Each number is 128 + 24 x the weight over its row's rms, rounded and kept within 0 to 255. Layers, rows and columns count from 0. Numbers have three digits each. The size before them is the row's rms in percent of the matrix's.

# down: layer 4 MLP down (transposed), 768x192, rms 0.0599, rows 744-767, columns 0-63
# up: layer 4 MLP up, 768x192, rms 0.06, rows 745-767, columns 0-63
down744 091:136121139136115126154119127112115072166173139121120144123143102133122153095144153109118142135121095125134106131167085116130118145113128126128133152145140113115107158106105190099147122117145132
up745 109:116128135154076124132137138109161126099142108098074115143145156101099151108129099116086140111114150121084118135158178138100146149129137112124103136135132167157102132121163145128164135131141124
down745 098:135139113090106164156149118113107122157134141128113111136121140102158147136144159182110107120185098132137165103117148166144121103098135134143103137130121102142131160125155148120140086120134157
up746 099:104102093114142131149117142157176125168117127098073107155148132115127105188105139129110097138160169076106134139071133125206126130111134090093122120127134150090122103068116087125166156127127114
down746 087:134132142105119162108144104137097113147121120167155142111157120090138150113124137079132129161158156128116143142158170194126107120133152156166141183115099119135114138162165118115147130141158139
up747 101:134121113135132151113101126123164146110121059143097151124122122125136140101169162084113120153110089108153098117182162146132134128160141141147150100099128108107169112102090074100126103139147131
down747 096:151123123102182153138152145135143128123114144147153151135142104166190117109103142100134146088128155173170116131111148178177110125110148106141099095146134121112119127069130148148140139153090121
up748 099:098140093141121122157138128122122133112127116126132138119160086153168179108148136131148125170124101118130149116136130114188150144093100146137140175129134100131140115115165168125103119092137124
down748 109:146150117129148117165154072066139107087153114106157113156118125116147115140150144124133091079153132176151117106114143124094125143119111155133125079108091121122125125141151132117174120171152110
up749 125:109144118122113120088134133170125133162147176130100137137136150129116126105096141137134095114111125131132134123162109115097144136116100155140127138091133148134117125129183129118116125148171114
down749 140:133121123125091107101138136129100079116119120104135164128131129117115129087127129169086119105097121081143109136146114131083165124123128128129153130123142138160138149125125127150112157125174149
up750 105:109160115138091168111084120154105141144120167086146126111115079139153124110091137150166119145164146111101116129076159149174148142109133126144141108103101110125148100118128117093130096117156131
down750 100:132156107126098153189092121130126082142111128102139100123131125169095141114149138160107129134130091104136123116134105170184116155113121095124123165121115145129129094107129117080163142140165141
up751 097:156133166088103131108111119117099093134071101113130169160123134118114118130111154094151092134119125148099141118144134133182115076130132128106089088125125107117139132114166107126162162131127124
down751 099:100132124152117135136118130104091148177111087129154121127130088137125117122127155120111099125096130140132133109131123161172109128114151143099145149136164103124112104110118113124158142085160127
up752 093:153156143090147174147100106143149131147129089130130145123103119142149116121120134131142082144120113139129148148137131167155142125160115126062138144127108105124119119123185135101113140136142134
down752 099:139120174101156179135161118126107115152126129113114093101119136128134139161141153166110093145177120147150110128107151108158126159137093106108175156129114121111107116158088107103104114124092130
up753 095:156171105130117132102116137084116075103133089132102128108145141145134125139135149153133122124155140132163126138140105124130154147125128089118135130152091148077169137154125165080086115140097113
down753 093:105112128147149122137133097112133123121097085163149149128168105125138086152128141125133115119117111104143150154139143110103136142116154120156107169107135157101094112076106131163120097163129117
up754 114:127106111169153095142120174133110079106124140141071160147127120155138173111150109125163099154113144158146139152154126108139150141127095121111130177137148140112101117127134109126080177194116157
down754 116:147140154142127113135105135122132125153121153128085126113133112123124104089134096144151100095104149113096119130164093135124154117119079128109093146156140159139123089124178121142041158130136133
up755 094:118156158108141171104141132125105113141151108144115115133115176135173103106141138126140151129092143157172121156105119147136083139126113141150145148069119124119107128124117121136164208136140124
down755 096:128123111116099157138092134173174157113124181081115093120143094150163112127088108111122124132124158089117132097127150126108189153138132137101114120126113153145144106076125109118088055123156103
up756 108:095131152125155119119131158122097097106122144120090084143142137115151133118144131135118089091100091150143125130152161182165120103160128101102139127122147154131094094165175135128152114142166112
down756 112:164141153137114140114141138098098147122131137141138071140135159091091147119138145166131092089092109135107160122135155138149125098116138132088144123113130135121145157129147121145104105131146076
up757 087:153101142115132139117107086096141094140164096121119149098115058168112147148118119065161106165115140110146115167150127126125162151164117119132078141107125132123153136132112130136103099161101099
down757 088:106141107157099127129142145174098143138069146123130114125141169095162106117141134131082144120118108103144156107120166105120114114103126165104169128122097092132103119156113123150150153113112151
up758 092:096137131126105116119133119138116132151140129147132084133136137162142125118143180137152117136111163144126156175137107109082120150156096103128132151089078123146164122155123151114114124166134144
down758 087:150083131132129116128124125123138133120124107118128125102134124076115131135111117155105101104133116096142124109126157158150124098114132136136115093122176130143096121142156112151121113093119104
up759 095:128114142115135107122125113081121156146114095154126112107149107139151139151159081144131102117098140136171127132089139087123160144170102136162120172107110160138075146105120146156134130155141100
down759 091:132170113154099150138158137197152140123181152078116147150129149092107148123078188138131152160163132129101136127139119154131088124092187111080136081127163136122161123149122103102142111103129139
up760 095:086130147082125140113117110121095148125105116123125144139158108153141080099132150117101100125165143083119120178178094144144117171128113117143135195159139153122147120108157107099165136118192122
down760 094:135102097147108118158145095129148121153124118157138139145131124138137142134120113210092105142105139132160157131169134103137093107101160117098114100138126099115122123133110125146083109144140149
up761 103:136092132100125125130115141085107140114128118092136115130098097126120173143121120121106144144125138126120078115139170150179153130162055120119151154125120146123150062147156141184160138086125068
down761 098:141128134092156131143170133097103125134172148146207130124154118158125140142133113102110159136119121115147076135110128167142114129155119130119110110135147166122132197129093129140164156100124107
up762 099:147106118183121143070120145115092138092140114127135160136136151120140094111152093154115155142125115155124130135120145126120108086119132138132174156142159136134122134133090130127100133183193131
down762 096:153104098103139112099113122146152113131124121109128123151114185114133078167091107106074146134139142121108131170104130097127133146128179101106121159108121140121115139129057137107120081122148137
up763 119:121158093131153155125121154134143160090108105138161087106148090120150105114129142131100090122138138157098149086110097115134143134159118103076109124133091134092139114142109136119096145139106132
down763 110:101161092085143139160134169093081112095107090114115136118136126094132100134110139133092101100116116144094138094100153068143096101100139116127077129116130112111099120154102176158133122139141134
up764 110:115103144090141119130084097104146143175104107127143144090139179159131145131138125107156118152115164137132159160141136103123139113111112123143114169116100073127105124114087125124068177138138082
down764 109:128108168103137091108124164084136137123091159153136179098143163107164109119132113121115142150152148150116151147120132140135124061130157104144099146132099102105136102101144075175108157135098121
up765 117:156151125154076114132113138125134116134134089172132146134101147118137148063143107108110117140086151173125150104174140151143162102152113153140145113096117134085151086081134136120124116137179120
down765 121:158141126150087097087105129136154125117095097167148114137122093130127130078116122094122104148076148167161113122164145125162126119118131157135137097110114139055108123129156129094126093129136121
up766 088:122107109152109113146098163116143150158123122126146135157076103108135169089140152080128122118123150160172132111148126159144144123162124122122166120104148134140159106159081145165092139147144110
down766 086:158137125136133168131166131198125116138162145168121166115152141122107112169116154107133139156130096134084116138114146124115105115122128154114113128177088112086094124090167128121159126100116125
up767 094:139164131145094139104148093128091113155154135153136124132113195164116118111127117156140135145112153152159133105130116127169145120111110075153132151139132118202138149131155153183091128185127154
down767 088:103112119087142127136088143121144148099124105110103103115138073148124111135153174104118115094112121117125130149120143124112131148152141166106107116117129186098095137121103127089116093065137114